{"n_layer": 23, "d_model": 192, "n_head": 6, "n_kv_head": 6, "head_dim": 32, "d_mlp": 768, "vocab_size": 6480, "activation": "tanh_gelu", "norm": "layernorm", "norm_place": "pre", "norm_eps": 1e-05, "positions": "learned", "qk_norm": false, "attn_scale": 0.177, "bias": "all", "tie_embeddings": true, "parallel_block": false, "init": "normal", "init_std_qkv": 0.0298, "init_std_o": 0.0298, "init_std_up": 0.0298, "init_std_down": 0.0149, "optimizer": "soap_variant", "lr": 0.00495, "lr_mult_up": 1.03, "beta1": 0.95, "beta2": 0.95, "lr_head": 0.0146, "warmup_steps": 200, "schedule": "wsd", "decay_fraction": 0.638, "decay_shape": "linear", "final_lr_fraction": 0.02, "batch_tokens": 131072, "seq_len": 256, "doc_mask": true, "train_tokens": 420900000, "steps": 3212, "dataset": "wikipedia_en"}
Each number is 128 + 24 x the weight over its row's rms, rounded and kept within 0 to 255. Layers, rows and columns count from 0. Numbers have three digits each. The size before them is the row's rms in percent of the matrix's.

# layer 4 MLP down, 192x768, rms 0.157, rows 100-154, columns 0-255
102:138085119117122127105123119110094165119135124157107123128104114091110118147152100118134138124103135131120138098157111140144101108167113128097128129102133127183118160169131113177170129129087143115158129135133110156143198127146155161093098167114141108136111156115119118120166143130112101092110149132120122171140099134155111108181122125139116091156135127106094077109132162107110144146087134120120149107123128130102091138137117139147139113124134089150118125161117169121106063135122181115108139121122139123092166121111129172116137110139154111126139137094125124153142138131141126119153141113129174155138126133115112151169116112128160073111165073106114135127073136118163152117128133131072140122142125140147156141144124119100128140148130135103131145156144118094126138123152140
099:152169164155139142153169104107105138127153142135122115116101127100109145161120156125121128103104096098142159182128149119083104158150144092128122117125121122120166100147159106195123164158128115113146135132070141100115157117125128108182089191139109131113124126124140167158098173121126109123154134179132110165135143103147146121117112157125104162117143128141137134105136108124116123103100172159140124125098124102102116160089115181103152143158114096138142133140119107092138127154138156142116111119137090140155115133126132107178104112129154088102142107125147133106147121085109110094160157170132195175114117126128148127119111122125119136146130110136093113116115167145140140112142099129114096111105163116152163126128158136188149103148131147146149176120136077121108128171096107
095:133116110146112148109125116174125104107136104106109132127104108095128119123100145116111092166113148116117133113135120105125097145093090114126141115101125138143108165120108130127133076116149156087127129128147158149104119153106110075114104112107106182076143162138140216128119169123184127138144154177103162105104093113114142140102131139155139116168114154120122099103140088101113118116123125136080130144117125152125160102107107132108094115146144111112128144116134136150082101090123131087108104138115130133140142077093132144152089142144169075118150124148104134117127143115167136139134146174161146117123130091129144132116157069119152119087155085128128110070130148135084111155107157140136137122123149101117157147125133169129157180128111151130105152146105113153130145139126084
102:146158174139165121114192144113123132086176110137107138166090138117086134132135091124106100123158148155140115096108176157069149133159130113107127156134155154093148106147127136125165161171143133178154140123124143119115129122132122203139142191120166133146126129171171148113106152141184149107133169158103092146140106150131117094108121138133143134131141109126150135158129141129141152152159159122092168116120120093080074140113127127123136105165085119165160156092119117112108075103148107135132121096135099179148144113148127119129147110127132119160148131136126087166139166147124170134144144120163137135171162147088114135125118158111119101126129144124152120139124144135135115158095107130148141165109141150170139128139133134109140112150144147136121124117127131151143167168130127
097:107176108105131141152123160113115081147104089195115118123115146144145139108095144158129114129124089132146155153141099079075145148137112125129135122114178104100108134188135080119154079142091130140118080107125132134149150138132101154136128117157099179120071125097119135080140145086066118151153148140128127117162086140147105121094128115182148090139122141097119124140172143176154131126160126103137137145129126104190137120128140133122150144105110140185102146160107133117126149164105144115159120148143128155112104110123101134130118135151128163130156101123102127149156100150092129140102111069090148109161108118122144094185110148107123081147104133111063089128114150127128100119127109142115159133130156145101108130155144115111133111126149123105103123121164131157145151147153181
110:119143150144130112142084109138109162133150132100132105081163135085131126163129108122136104134139104112148075130135115136145127134114113134132137132123110104126150138193165132148143122142127125128102125149102079114146108136151126115131101139147126138194108145126126169085152132095111128143160140143116102152104141145054143161143116134108136203132072156118125098159092145134143133118124109109138133124145119153100062138150134146121151144147098138134139137142131167125161116161131179138147156159155143104145082094125113149127128149122108086133085090130133150138135168101128108139093173130120133133135113092096161155098160105116153091109160102135132104158138133084132124156105132108113117130097105124098113171134076097149116094113101164117134098152150095128160121166134096
102:140086125110102094167137168167142129148144110160156079085164148101142113135161126106117153149193133134126128139165118145065117104090120137121148105146148110124160115137126142128127155165135141118154110118131160105100120114127136127092121114126120102160151103100131098111149124113085105142100114127141124111115182136138129109125143152103090144106133157183139148071126160160117138165105130145119119133110124134150119132135146137114140123104105119130141136125138129101159149179159188131147132092142133154145118113145071109099096143176110122077164097061196130154136149109126146121147145089147115157099143153108126131145149104157112125109120136176139166138109095108091091108112068114135125125115154135146175133162163148120129151147129141139103129158157095101103126182164135
099:099113166145114140148055134122155102116106110121131111138147144158124130115126164138135077114114114161117107076155147069132158145179124115144152150118116119140146134133121103126067115155115128145162133139138101162124169120144142141131102141116127120158121102126114100148163119126197161121142122110139131071136119117135161173095107091144127175149138115103122087154095131156108121128075127152121117134116123139145107113158119178117131139142169155119152159116127163128140137125131132093145135089117128144071108111135092105129139153128148145133110140132121122104159135124186110136114111192122159116107143100118108126169123076177138138122141103136127106138123109162111154171145101122126149107172146148115115128107093143145108128172125118139128143130124183141106166126175148
100:179151173118126164157074126112135156129121153129167142114128151115137131160145115134148129120165090106163140157184163091119131118129143125150134158108090157178159185138148128137158103187111086169116139113155123093116122152126169093094130102140104157123130130131128105121129099125118122133130111113139105169104102076104131136104141136106101125129131132180093133186156106120122127116123102149147099109204137114113112133114139133087114138140134137115143113149097108139087125089151160115113126163127090098125118091113129147107114133111096155134115158129118133120122098082162125140139120083122118169152127185148109122101138139122116151126152144106102115131136155054128159144073154120114139129102115167088130153156097153149136104117167143110134083159159126132082175147132143
102:138118081162117153144154108118121139132111110135130105156130144137116093096123132090135097133129156167150136093104078171172136124107132113146162121135135184098163133073115111153134069175101128089113178077147139112107132155089095136161145111085061106118122139102158153125124146128081111149094169122117059101147118137145172128147150131125181123143103144163106111126124122128158118141154139103103143153067093142152165129151104152102125160132166137106129147146156137136167093106145128089168150139127140098127125091121111140106104139150154123139143127068162112126132158165121145115108118079141157124126099131167084109107117111102136121140117139140108105107078150069113139135119136097091119135138104133100132107149113117096089149108132138143119170124111095145156084106154111
102:089093108130137128130134187147113118135128144149108162180095160110134153125124135137135136155112130134140132111080161088139131121108140111151174136134094119155154109131077124084112121139116133131133095161140156146089112132091106129119154136080128141129113148089120100145122060099096129073105103108128119149153145118120140079125119104145115124131114055100134131114126139094131076102154112116097123113133115112127149133135131143134175112133125092110128105158108104119137159107134179155118080076134139127121102112124125111151145105140137141161114110146112161108116173115140117107089120140096124090118110140143095118121149125112115122105133162120122157146120151077145154140118120135086115119102129128132170144173146120097082151146150113157110139148103127167121127124148152
097:169123094133122163125101099102097124129120128110097166066123168089129119147161078149160078132124107109142149170114103093131149109157145162127152132167092118132153127121099129175130109133102152109177090130116132140115146123181160091124101136106090152112097117136127123105088163131116123142141104116099196124141136136162105130140126131101133158118100113120143113125123172148126102131116099118161130159103138116149191132146090164112148112119114150085129140125147129130117147164175088159146114117122139155157157159116123092162117133122094151085157087165135124156140112107117090159133089180131111110096150078135112164125130120136121133140137153117114103139155075119162138142148074113114167099117112154127130082139131129145096129146101102151127168159125135106141117133142145
097:122113132113097160140074109161103152076117121089140132116095121136164112117143091127136157074168193119060170145131154100113115120138119136151132119109129134108106146170102148208123112139169118118113162150089114112140119122119125168121149077150170119153140190104117100127096144142152121111136116113119141103136188122108072081069167120072164142137081100126143138178119112132110161127153173102115101121130114146111129130108114134130139145113093112142156118132109136133136158106121149088129113151134143150163114085107080154152129139131107106104142110096124120107128103147115134135171096120106095163117138142142132147100110115110105110107155143160139088116172149147067104136140145119110155198132154090136144134140079087089130174130110111129141150155124117131153109132137112
103:153136157162141119114142216122102134140125101067113099163156156110139136116137159172158151123094129141117120124129179124130148135108137140138124143146131117147132135103147147099130114132174141103157107123132126137143102101131085116116138124127092118118135150159124151118135106137140113092208112140129123120136094143163120123123168127164094121129118133130144133117115117158115175100109126143108161091141120133138108116107171150112147115147115178146154126139077066122133147145159128135140157111114121134148148135126129141183118111135104080114117102210118113145112124098132148109155128118128137117138169158130098152121138133125124143145098115119092095131126086119123132172135124134102130102106108127155140123139133123117133134105127116109110115110118116097140138164154143
098:115137171135132165128128145177146116129112122160159092193128117158153104126141150132121123142129077168113188067114121099145127140135153139099100107114136163149155115152110143135127143128085101104157099111132125107126167100123126124148125126113136104138121106111109101141144096105104120161141137134149101130115152124101088161129132145149106113134131128163135135115165092106127138135144080087159140124157074173167144150098106148112104169135122104103161105134106126156089110078135108153102160137131065152187129137132141142174128095150141084135146154078139109131113154145139131139142143103150158143145149168115112115121134106113108138104121120117136164120107123131139107095139131165161120141154129117154137136154146130075142117156115155138136149144165134124143133122144118
102:135141120082120109152105165131137154115135120150140102106093095117128142127142171126118115138123159132178103161104098158150127124127146153128150140116139109121110123140105130084120113123111123123131084127125187138107115135126121144120134123106167111131147142101087127143149122113122158144126097101135152107100145118111110109123164129159112065161110114148128117121098103130170136123153116096125128106078128121162117146125110131089145133145119145138124166111114098135125116073140104108103114122156087104122147164136131119122167077151090139153131103177100098116031124172116170121130119095137175113112151156144103100132136095094135093083122121114147118140089144134148128139127085144144165149111094150133176128124123113140113136151155140130144156139119096150160121133108144
091:111141150142159183149125190114133121153171137137128191118146152132145147124098116123140111129141083139132121128162103168130112138117116082099119110149132101110127157133164155095124150148136137144131135134085154106107115124122137139151163149124146129128072142126165143148137144137110133116155148128134090147154120127094088126125129091116137126144101147109141142134126124170119143115153100132141143114138145096143081073112108118079145125139122141173106133109094106112132146146141127110104160087109139111158106093147113125116117143128097124120132122157146111136164119151097111099180131155141134100167120127145169120104089127117153137111142122141099141152166119133143158134158139103160110104120107107133156119128106126148122111126127135139100108121117137134128067103130151
099:117132124168132173122135127121133149087067148088140120133134098142132171099119131107151118123110132149098138169152131184128161077116141142103173122141104127125155106096129127106132123142171142120108122137154150159118115117131106095119122078137117159139131132161111122142121120118130173096175106184092098152099148148090122129137149137122116100138159187129130150145149069134131102134130140137135104091112135121170123138103098125154116144115136117111147117132106137169156118117147094120126086154115121128102124116118129130150145175138148149178136191115083146131117164156107119110132144159119132174090091092144144129128143156157112149139090109142157148126117128077182154160115182141111189157118115131149158120135110120145130096132118148174140085125110135148083184087102128
097:158192125134099128145116140103096147132126097095121087093078132126082108144113115135173155117168120117149103184099147124108164118095160117130153105120122145143121134112133145138116140136105102112168122114122161131134137146115122080147144140129124099174122098111167087169122140175128114088101152113125125122124110145179173135144155137127135115142156156117100102106080126146166114133164121134167102124142098105122116183160176153116146121154172153128102136103119080132180116072114087150142127094092145104089149101146098139164100110114090130139123174157164118147123148118110126113163139139175123113153144184095121184108070106103130091107169129107121166108086122110124130131109135164102159057086081142105094093161109099088121138111155118091122149113127124129145118126143126
096:110180138099115113124155152139146126131120107138128069136102134153159104100131139157147104089152085142159136156153097110137129158173198121129108138111171128120107113128129117132142120110103117135120157082135132132101082149109127095168107163103121120110145090133130138160086141129145127135124110146137137108170130159139098125128127147155161157126104122131147093181145122144160127130152137151150152109128128103128141136120094136114116140119128105137123103100153160149065111120131118141122142142136070094142128166096155163121152103152110152091121155135178094146145153127138142147109141139130148086112121118167128167085085103131112121143091102134108122118163146126145129125147150141180159132108117088132135128138154103134186106106124114120178139126172139158146107074114127
108:117109099080122135115123147149150120099092138125097138105127161123132123119139125127137183147146152086107088164109151107116114115122134154135129133117108079144097136104121119163111126122093120115152131126138089125138096122122106146103120138131107115127147112130141127108130107167145103137121123089161132096153150103125115101129086107118159125083136135103114144116108077095109105134146128103121139113146124075135123135117127117142100102152150135117134111112110135114164213112120153110159138178099139124141125161145099153090107171135104151091139079127130143123154104124137119173145138102118154131113151140154112172115098102133145146106157113145149110123153145142151089140095101132135190134125115151112134108103132087128092156105081100136095172156094103091137159132082115
094:152103141144143154132143126133150118125108139150125125120101120151136089099146115118121080117127130127094115133132135130167205126129134099112123070162155153119132188140075048130112171155170126156100074102146129115149133119101087139116103087124155132117127098106140104076139088109129175116099089103123152136145147105090148095148147130094157097144115077142103179149139125114154124120140058105114125123119067107119154140095126132092126139141113104132162134122101127119128130140141116134154121140138111107099143170163129106142155085190127127133093146071115107110124139114095105142146082118134099135129148150154156105111097153081161185138154131099120101092124119111123096111142115102123109089111085109147124120101142126109150124118131103158132153117112110090168166084117091
097:131140148109164164079155119098104140126107121148132110122126111110122111153123136146118124134136152145117110129098123109112147129123146117118092117182090156152121117118115105143129138126070098124142145149143106141129112118107146111095161171103119132129146103124145103154097113127169141142171162113125169114125127119108156158094138124106142096172138126146145134085151144150154179109137121165125123163128109168126110138109137128137173133164165100084128141119148139137109155124111155129126130111146068078112140140098084162150121097103147159162151109115134115100141096138133110134111143195126081136137135118091159167139115144121140177101109174140101136121104129170096131132110113149120181135159129129155099151131115141087129100130167157141125139148124144110155086138131126
097:118146128150112114121104156149140129142182152118102139160120149122170142142122129161121162116132151140130163151145109116105109129140145088106134165161124113154116140132184134113114148121127122141191083154188098143147139144118164140134134129155132153157136114151178145125140117127150166072110101129123139116115120142120156168088141123137127126160164097166157130131097171115141128167078122169145174093117160097109103141140123113106156138113128158142127097138171143126127109114130118135118155132094121145095150164129092147114124115178103147125128142161196105162099144099129104155171132158114140132147147095131143121132102109143129151090157093095126145102098115154112104143115172183131136102137125168138177149126138129133146140171181116092133122149116120163086104145142132
101:124109175102075124065140131109136117104114107162131130137118098146141094152091134111130131126145103124141131101135102100099152100133154128106116093162113142129123150106127095133118128102162100111161100099104126133121109126134125137104141125162124146131154126136169113115144169126099174149131137156112127113108128117109116137150132114163078121107139119175146120105137088126137166142144108096165108157149124152153118110141133114135142148138136137105127106116093082154117160102132090198091087143120126131145139123150134136156087141093164201127125115118097113131115155139142149117134136163125083089162163119148096125163131157141140124094105137123163136092137117126147123141120079146121107137147163177098120106148150154109132132118141169138124126158144139134123133149156113
102:125118095088076098120115123138125115135101135134141118111163150135158084121096099152123155116159137184125128163131143136152125043161124097099114183137132156120115137132153102093127168122109108126125121132123134098149140122107125114158172130160159128094091161101099111126151124124097114135149112119121143122139161107131120123085078121123146125152116142121118100109113136109118104111142123150142142127131110112154162091125111091124117099087155128138129073148132172097140106165148182098125097088121145131126109120121089129140089160132143121127107144144112150102140173112169129120090137137189107173141112127110136125160120095107138124123136156138083147105129156118143120119118146106181128182156124136101144142113118145085099145158105133086120160142087128150118123112158133
116:163146190169149134110131126118121119089112129104128161107106119112167172156137205180116121185138148104114096121140132161108087087141118144157118122163107112125127134115139108114146133088142139159166132183138148139161156139146127099108112167101102145149118103126151121137129168166167094118109127167117122136139070098112153159139144086093142133140131116128149146142132077168115124114121140130086125148140132165181089139122177140145157137127174143141113155122117122111133130074133143132137125117110126132067163168125126130109120140161122090120117161163091106145116159148123138124136130142114126148146121145140125107132142105120183077114115149076093157116167162141120183118124139137126092119168110119183122104127132179097123108154139148148105102116144122126121159129145137
099:133151125132102120163154124121160142130145135117133147133120140152146125119111105136164109085142136144114111185082111142114119114148110099154125114134117097130148119150115116171110139112106124115088111150155189106165139149133148141136142126142110087100157096152154123075115170125117117158109132099142086123101139136176113105129145104117136170096158170165162115103150145148103126088184169119147128145109121101155127119107168159116135112147156110167109131133116110113121097133111129138122091147103192114155163152093101111112100129151098140148130146138136150124147100142099089130126133141154159111116154111149158133197131103158130077151126135149052113135127155135127126116166108125108141118143128125095106127101117123124121135163145135156102152131144180132099128160125159
099:149162175088117099154148115133162112176152151075134098168122119124140117085154134164092153138110134145101119167106146193120150114122169172117138137120139090092138113080122126115120117146128117109148102163163139148113157160136116120141106142105154117154179161142122103184118091144148151137099126125142090123129144128114131160154122103165099111106136093079159142151138154140119163127141133118129100106166115142095129125146124128112123102137170117163152137156120044107115151113117111135118150093126112124096120112134078131061126146156122107106123117110116140137114121116116146137187130134094144147115148144153117105185120177144141117146159108103129125133157155175103108118086153136134090125104101087145096108155139177157136130180130161096129177151114140144146118109165101
097:132142157117090101153135143109104129122158151160107134121146152128109112139128147117118143099163133079115172104159171111142150163130144153124127148139150181132168147154118128172064152188102131158129096162142148165096135111127125126122158111191138124098102091134111107118150173128144118188106155156159143147107173148133094144081114152144125126134105180114160154123158129145169133138186106139113153107141120159102130100075152114118139116115118121161114127116107113113130132158167159159134120131172163121073146140127089117156133095169115109158120160106131154117083125142172156133099112112130151112160082110147178120204174120180104146144170097151137088136150152142136128149165132131138109112127161100123130139130119140117174119176123117123137137145175117148099131168138138
098:143148134141134102141073113144156104101171109137155141173127139091124106108143159105098164141122166131116095098091113182133103122157109125113151105086132109168082128100116150101089100115075093107152148134102122149128119146102108114118111111108138175140133136117158100121164086175161122130104128150111119131155125135169117112126105104139112110160117119071168128142116141160162145148080126130093156144087151110166151136094128098142155091143136130145122113147131147140129163151106128142106160149130185169148065145065193119153171140107151139125138116137134146112105091112098137125115161119091180121110145108129111125126122103153152099146125127111120153094113102122090147171159070100201085138173159143128119113123144101127115172118105152149163158146102128126134104148127119
105:175129108117111117140120185132093120120130080069136088159120089125108133135143145128112161097124146149095130131100122115109165078174142132117138109102168095134121129108122128149124117115130160157120087137147108141126161132121115118158117138136175139120130148126102211128140169106172108111142126119127123103112131098111118095155157136167140092144174132143137147126130089117154132191179145162140142131146158151163110109106141099135074108137150115149139105103128103122165089092129137125130134106118164096168127141130121127153158149105157160125136052140104094108134074130142134130141114111109114122135142089163081147113151101149121154169133117144119142142150142153100141121120115182178092161185114125131114118119160109155133138109115114115126123073135102127132085120137085
099:145094153112111178156101105165134124155120111104133101129127130139126110126135144134157117114156103120099159161130107112134127101148127162139124145118111106136124133091114113102072137151130127141133133123127160104153129138126119112156151139146164159118090085173130142107115139107141123133136109102140145158124134092109164133099124128163121131087126153101133096136091135131132145075101178130181116143146133062147145157116088109134105126087117134176133134124074146116149124100137116126100178128119162136155140133125142187126173125130138109114099129114120083153146115096141111201119103123098105159157138141172144121160172125110097127106125112154105132094116115083155140104131111152119112129173158119141120129104116188075138159110132133175106192139129152110147116130160115
097:141097097107144123129153156127157111146087144132110158148086127163139134124088126165152102129118107132146118091124116141137123140149168137157117150139139133153147169148140137103128090150090125144128117114106130103106158133086111075172134153075131086113113113135087101124127094101121137119112123117115102152148087140087148123131121150176127155143122114119117108151115145115131117085131114133099136125156112163096150119130114099119149166128125113138104113112116169114126174135125141117158136124134123111116073155168119127122129083141166190123163143116087123091122129127113175163126112128086109124111091117144107094120110157166161110099142109104102142130130092170139128122108134104168101115116149136142086145125183137141125149144114093168102130101124082123162096137126117
096:144158152154141134115108108141140103188140110106118124098111118180128146152142143156119054105129100119142111122124120158130111140101168144088105093086124089111122116164133120164092139137130143133136133154124126167087108101141117093116097145113117102147146132158085150120124133138121113188104167147161070117109149124132107130128122118136114127159144123122110166095163110133136112097163130156097152132161098159122140120108192135134134070112114128153110153116105117175111087073154123132074115112108100110160131176105120112117168143079146147129103138142142150147130140135124155133136132184115135116157127108107137126147104090180102120098116128155142141125117138118086128097144144137157118094130105156144181118137129077140109114096169160133122164138134112133127149092133162
106:144073131128113127140126136148111137139116095132119115190132111139154126125114132130145062112121128125123148094123102160149195154127151157162162138128156106073109154122086148126125137167144141111115150105131144118089142111162097123134124143129103118144153133094122108150110138131137096150082149139126135132167115108091143088144078114131164129109136131143139171116167120130155145131148139132096106103168080091169130093155117103101139099166111147131117131130115085115125143078112129124108148124104104108143105175108102153119181139184093126121112126115113142132080089150097126154098112090119116105123085144148097108127092144113136160122100085160136140124107147110116157138109142127124188181116140114157157135145147149088096136082115114150123133135121120142124109145134131
102:172137118153119133113109148084139152107128122068140190104166164176095124132146147169129095123154133097115104141091143152130174087128149136123141094128124143130174140141136128161105104148114131129127112117153135125062130122149174147111123107106143122125143127151117149157133200126149156161129151156119117150166148113137113122153128116121094112089116087165122135128163149168161132158146100149121112150134101112179173161137092136141130130127089116126127171121137121120116164177116149090164145136123131126107109085171136096173121088160135096138129107121108107081153165075096141136161111132098118149100163154118142130136132136158140110094153150136138131141125146148107106147125065106058143167096145127129118163115139122113120126117160100109124107157120094130109199140166084
097:149130124130144128110115113147128198134148138104141121125139149105101161160125160101117162173136114125140146149090126091133180114164126154127138123163139105122095106201095175111126088160133147136126085117066148108161162119151120169112157122116167110135127139147133142124133131046066133104138144128162135145133120118149119126156136142140206112128129104134145128148123106156149116111113096127147135107122148156149161167157135162122126100112143167132141102140161163136128153088107128137121109144119148094088141150108136117151112113130136052133114112173079138110131120139149157108105117127139132124191156161113102143145190113103126124161140090139123106166108156088114136152135135059131092122105131159144169129127153164122168113185146168124111142146128121147135142135111173
099:109096117133161075128108111079123126117148124075127114155128132143161138104157112129124099126120128158118183097100088152104184125165123156075103128123153142150077152110190164134152117110087112123114169123093100120137130128118133134164164127096139092117114129127108120099133144155136143138087131139108127130179094142148095094121091165094090103152087163125185138127136132141096118129123122144126128139114180106159149083096121155141110108104128150089170086177124156127102153111159124149151159148143157107178107097154151112156141130113121143108124156111165131129105144112105089108129129153170145122154138141177117134157128067098163115143152158139130125120121113163119124161153107126145171144128122157109174143134100152100122132123112132184118126151116119149141115130089146
101:120124131173166121120131150114119106124147115144107151089105139114142125123079149141140172162162113123109112147119152160107150159158121111116154126136100046128132110139143107107146142132154139116113104125130162131135119163144155118141125124134165121167099158159132092126132173120131102186139178135137151095114129143089113159167125104183118141151104129083122130153123116109150156134132132157168139165124108146143143131159130110144114127121112129150099134137122127111151136137116155142167149133081171121169160138100121131192122169176125113146126132178127089122101108112156066142126155161143129128112115118089122148152168135098105146137168129106116098150127177164134129121128135150183137144139164101141114169105112091082145124148095129156140152136129145116112125142150126
100:145103108130103145138218122121133088135075154112167100131138167131131163103129110109154170148120126098128153129052125147136127123153099164118145112130081150117133128138128104103096139120127096165129125111182096119149109131068097122162114095128136113114098086135141149149149129153116129093171126132131134164130172138076089128105158113129126085126128142192079136140138118073138132114119083118115143119120124151065144199060130146143128122120138108158127123132113143140166147112100140111099111114108098113101124106133107119179148092131155128118126140132134123160116142144110173137114093136134130123116157125118188115139144104153121142116103178152144133135093131133111154129125130143126127141156128133172111124130128127103119116148158146092152155103143123132090186116152137
103:187134121141113109095077055147155128135114136143093085152122102127146139122051090092137103103125141154175119137119181137120108099124116102146110153135174093136120098130157093180153119162101101076151093119132114122130137115106121154092089165074142141157163086097123104150124110096077105116078131093191116136169079151153121158111126120134179173120143135084116096133111127120104119137097082137139124133140102135118101125142111141128112135125140110139124147168115088125101124145119163138106112120125183113092135124107075135104158136140138127113136151102134160130135125185128103158143119191131156117139107147174135149106142163112149093125148095114122142096154144146100079096110105110135116133103184112127111119139176141155113135109124093172158140106135112136189089096149110
096:093133130065083134140156163134162162096116125110138173110124120112136181139142122114154184064115133124121117145097180122083146131136144148133119136129120113146165097118104136156101139140123118154148142126128153156128105149105115083084148087090122153111130096135136110115119120131158128135116110113173143109121122151094141155113154160109099151128078129136126177102125106139143138108158112100150158145151143137081087128138142149167145104125090174109137102125112164116109153119108098134132125134144136100066115104126140109119112094117134112149140103174100131096100110123087163127173129105073139108121127156158132122101120149114128193130118129095124181139122129130117113129085103116104141085152103130112104133115154125117140153116137086072151126123108128130120109106135145
100:098114136113099131133149115129143099170149109139154164117102120121145090136148105144112133121136122134134100093156146140103128115145167120107093152111111164180113143113125130138169136094173089113116111119124133129109102120115122086108155128057134124109083121126119107113157188126117082130121093112155145119127125149185181135084093154136112185108120138122148118132150104137116100165170151087151141123150103130132123156114138124141162161122092076116127121111120135149141196128110159167162146126123127162116155167178115114192127173144126131121088096148130114120165121146147152104134106092162129105117120138110131152148086155109121167116108119157148114128122107096131151136107108146181135161158104087070113148099129146135087090131101134141150127117120120122119131116104149
101:135113148129147113113107105147124146141157138161154162131155133091121133110129152153129133125122111094131132114099128146180122145143167169114090110135099121137142140142128159132135098145117094143154110126124146098158099135140117160128136127144136136104117118155117101074132111131148090148141160104140151163139118125137108105111147117114147135063139134156127108114123150141170058135121104098159150123110129132145151121104096127108142151130129149083130109159127140131102099127122147115130122112159103109150098162124140139150128060085154155127137130055135145114135138146105108119141120128082131105136097159081157118129140093112139127126174140069142132155136116123127118121150149181119094147152139117105160140148131137129124171111098088160075104144133112074138102165123175
101:184140105132142083077136142147104114182164160123151130138142110149088098150107097142095122131092126108152096091168126131101124112102123146119054163149127173084173115130130125156148149141175134116109141147166132119115110136147116126122141154121128104156133132149138196150179090120188157111132125116134161127157090124120129120144110128140172094122149096113124122149104118129141117127108097133128130144153152141143139130123148129130115083115139099111114135146135112116123120136098133109097124112126167120120112102095164145138153175107135099135136135139112134152137144107104094092167170161138140146168094148076109135125072159159129097152141101096132117114139129142159111122131139135099098083148095172144180128145151168155095138098141127142152107148070139133122113122112126
098:162145091129094149093122118124139094118142099108111124140130121114106110092118115115113090142112150146125120132117139185115174166029124127141109136107126114116106115145114098095146154111065146093171134143148094165116085154089132148096096131120119148132204121113117131157095120130156133123168131124109128129186139121144144165158126111150087123139110100073134113112134143121121118127125151127101149103133131128119133136099094158082116101122116110152147138127137141113087139064119097138084108093114110194148159149158136074123081108126115132122138136131105164097108118121104140139140138119137136158103126085084114136180136137103104130127119138128148131150114104148098073146168116154117147115108144136127158141130135075166144118179132128094122129127104132145150124099141147
097:123159105110079139129133100170106107163145109182138140060099131117148131158132133158103100120135136111126124140135127139109147142135130148124146144135144127130078165103128131143164112110075164126094095140131109118116091136123108126139123114148166122121140141134159108128113138092127128111106106129148170126125109112150133087115129145103126161122126128155163106111162130085183124103124188086137130156126170112135135090176142133104144084106163135108106185131151154088142159143118100094131097126118087187150138086150148108103154145125108114122148106152144146126134128161122118097112154139146136151140144129128158155097174128110156148137154119159132159170102114175178163169128142104153179094106156143125166115150154119193105145158127129117089186144069093136105141130112113
102:132156123103126109118114115178090178122179120116169112159075138098135122146151090124150182131124139155125130143146117098148158126131157080084124121092165097110103128186129146112128144129144129149104126171138141121139127119150139091115127128106170141099110075186156138094122137131109163162109129102144113138096129137113109119134130147124139160188119127137098130142131087098170144159144131137168150143140145132147116113106127150143147138166139094141160138159133132133143081105152144129136112146081157142095177120076149126141155140087155122124123100102132155149099134128120130108112136113122148103153128132151124146100131150140157125136129135125136124125107140121087102130134104155115129130137177159159161130148118146124111152114122107075155152144122124077124099119162120
103:079113153148128148118121094150108164144123153146148151117102164146119083121120149141130147154116108105097128095147104176166127137109143122145124165188129097120136157154134134095106134147130115113118110117138126107129103137129128122137116131080116150114122187145114159087118141150141144130178136116169118126108112093139127130167139133135138147105166129106121140154172150124139131130159123142140152182162159117131095129127110144110110139172129126133113163127113142172131114148118147103133148148091127066211113108169156124166180110144154114155100098171137117127083151133108106148117120149156098129136184113182133109101136149104094139126116068148119092131129117119091120145158089091100162145079131136105140119168159116108150105130134118120110087144100100115177126136156058
100:108124114121118121109126125133159119178104165134155093134123177139129114074078116106144155180130072108143137148131110112105156132136144119145183137142136179135128116151110149139100108133101132147107153084153118132145110110136131138134115115143127141094097109143154125113103123116084119160099168163127137106097118112161157128118121119111130141113165124112166112120158161118090125108127188116142146152129115127145103146135111103127080137141089103139101152126152129128202167119126133095133117123117105125157167164107138135106111140129154150169123150108160143124097093106109094131110123137111116091106082164098127130120150096128129116124152149165118148132097105156134112122105113099083110124131113136145105104115110122137163101137081142140133162126203111120112123126106131
098:197095091095136127142109152125136141126118181114117128188123134138137092094068107106100139114119139127124080124100160142140210142165143146111143121117174137129146157138138122127126128132123099132160112133127115095126106142154131143164150118095132150147136124157112130135143127102146128112150097097133136135157110087086198154139120089115079168144089137127126140149146135112139110115112121133097135103133127136114150097134127114141128138124135115118125143138102123192133138124128109134109136147140100096166115181133116116151124126131168143133125131109139082109138103143145129125121123138171074131096134121124134115157086145156096109110114165144082107087135110145138074115107139105097142132092148104113116147185113099098158127142128141111130141109148096133123115131096149
101:158118118142125152132123154126117199154148096098138165140088120136131113121132163090131110135144126101139120124176105162117139133113131114136137155108133099115115146106149103139109143163102155109063159091139107131131133152127105114133094141098157149143152161156154143095126088138155097124068119131156147130165180085124105125120132141123126117137092085147100108158110128147134145171120183100158117139082100127073117137138108150133127140125136102140145127148100135086153172117131083116139126118166155126141107149142148118160135083097094132166130168102101110124141116162110138137108129116110095095132091123155105130096114082120088138112113118102120120159115151126127138135127126134152119156102142124135126145124158134088118173167114130095109085113132094106146141096151113
101:175140129138074139126150124141154104102116175122121149169110112110102121148119103170161129127127123128126170139117099169120124121120140150121083098164136109136159115123109105090106107168085099122144131125107097147142121135126115134138128178142114124136125131148118178158133140132077147113133128078161137100154108143126138170124064130112160118164152149125133106134111131177114163134110155123120138134106121092145069105107113098110127118128119078137133128117131152184140137123122137113116124140079117170119083128139120107164143145123105096106118110090174160130131093107153164133104125125124122168161173146097164089101136120153122150094149097148090128140159165101164133135108131118153140151119113146137095120078127155086152167098143127158145084137109154141092167105104139
097:128084105160104108089058097126102153147119097135129139083171139105136101133075111132126109130141122129158139117121112120154120123139143110100131156112121120152112087142105084150114134118129096146156150159131135123139109141140108117080109087068132085112138153157112104113167127087132128126129131129124089126142133103101118100162136116104124174116142104110124135123153161111112100131161073093150156125115145113130173127133137140101116154106141105139092145151122167139140124138117127084103107115133147116090163128170151091122123139145105117093087157117184127152123117126142125119117151086145137124144071127114152143117165124097143148157124113169134122087159137126154113121101192130173105187108158120085139114140153148109137138117102144171141153100140145116120104153146085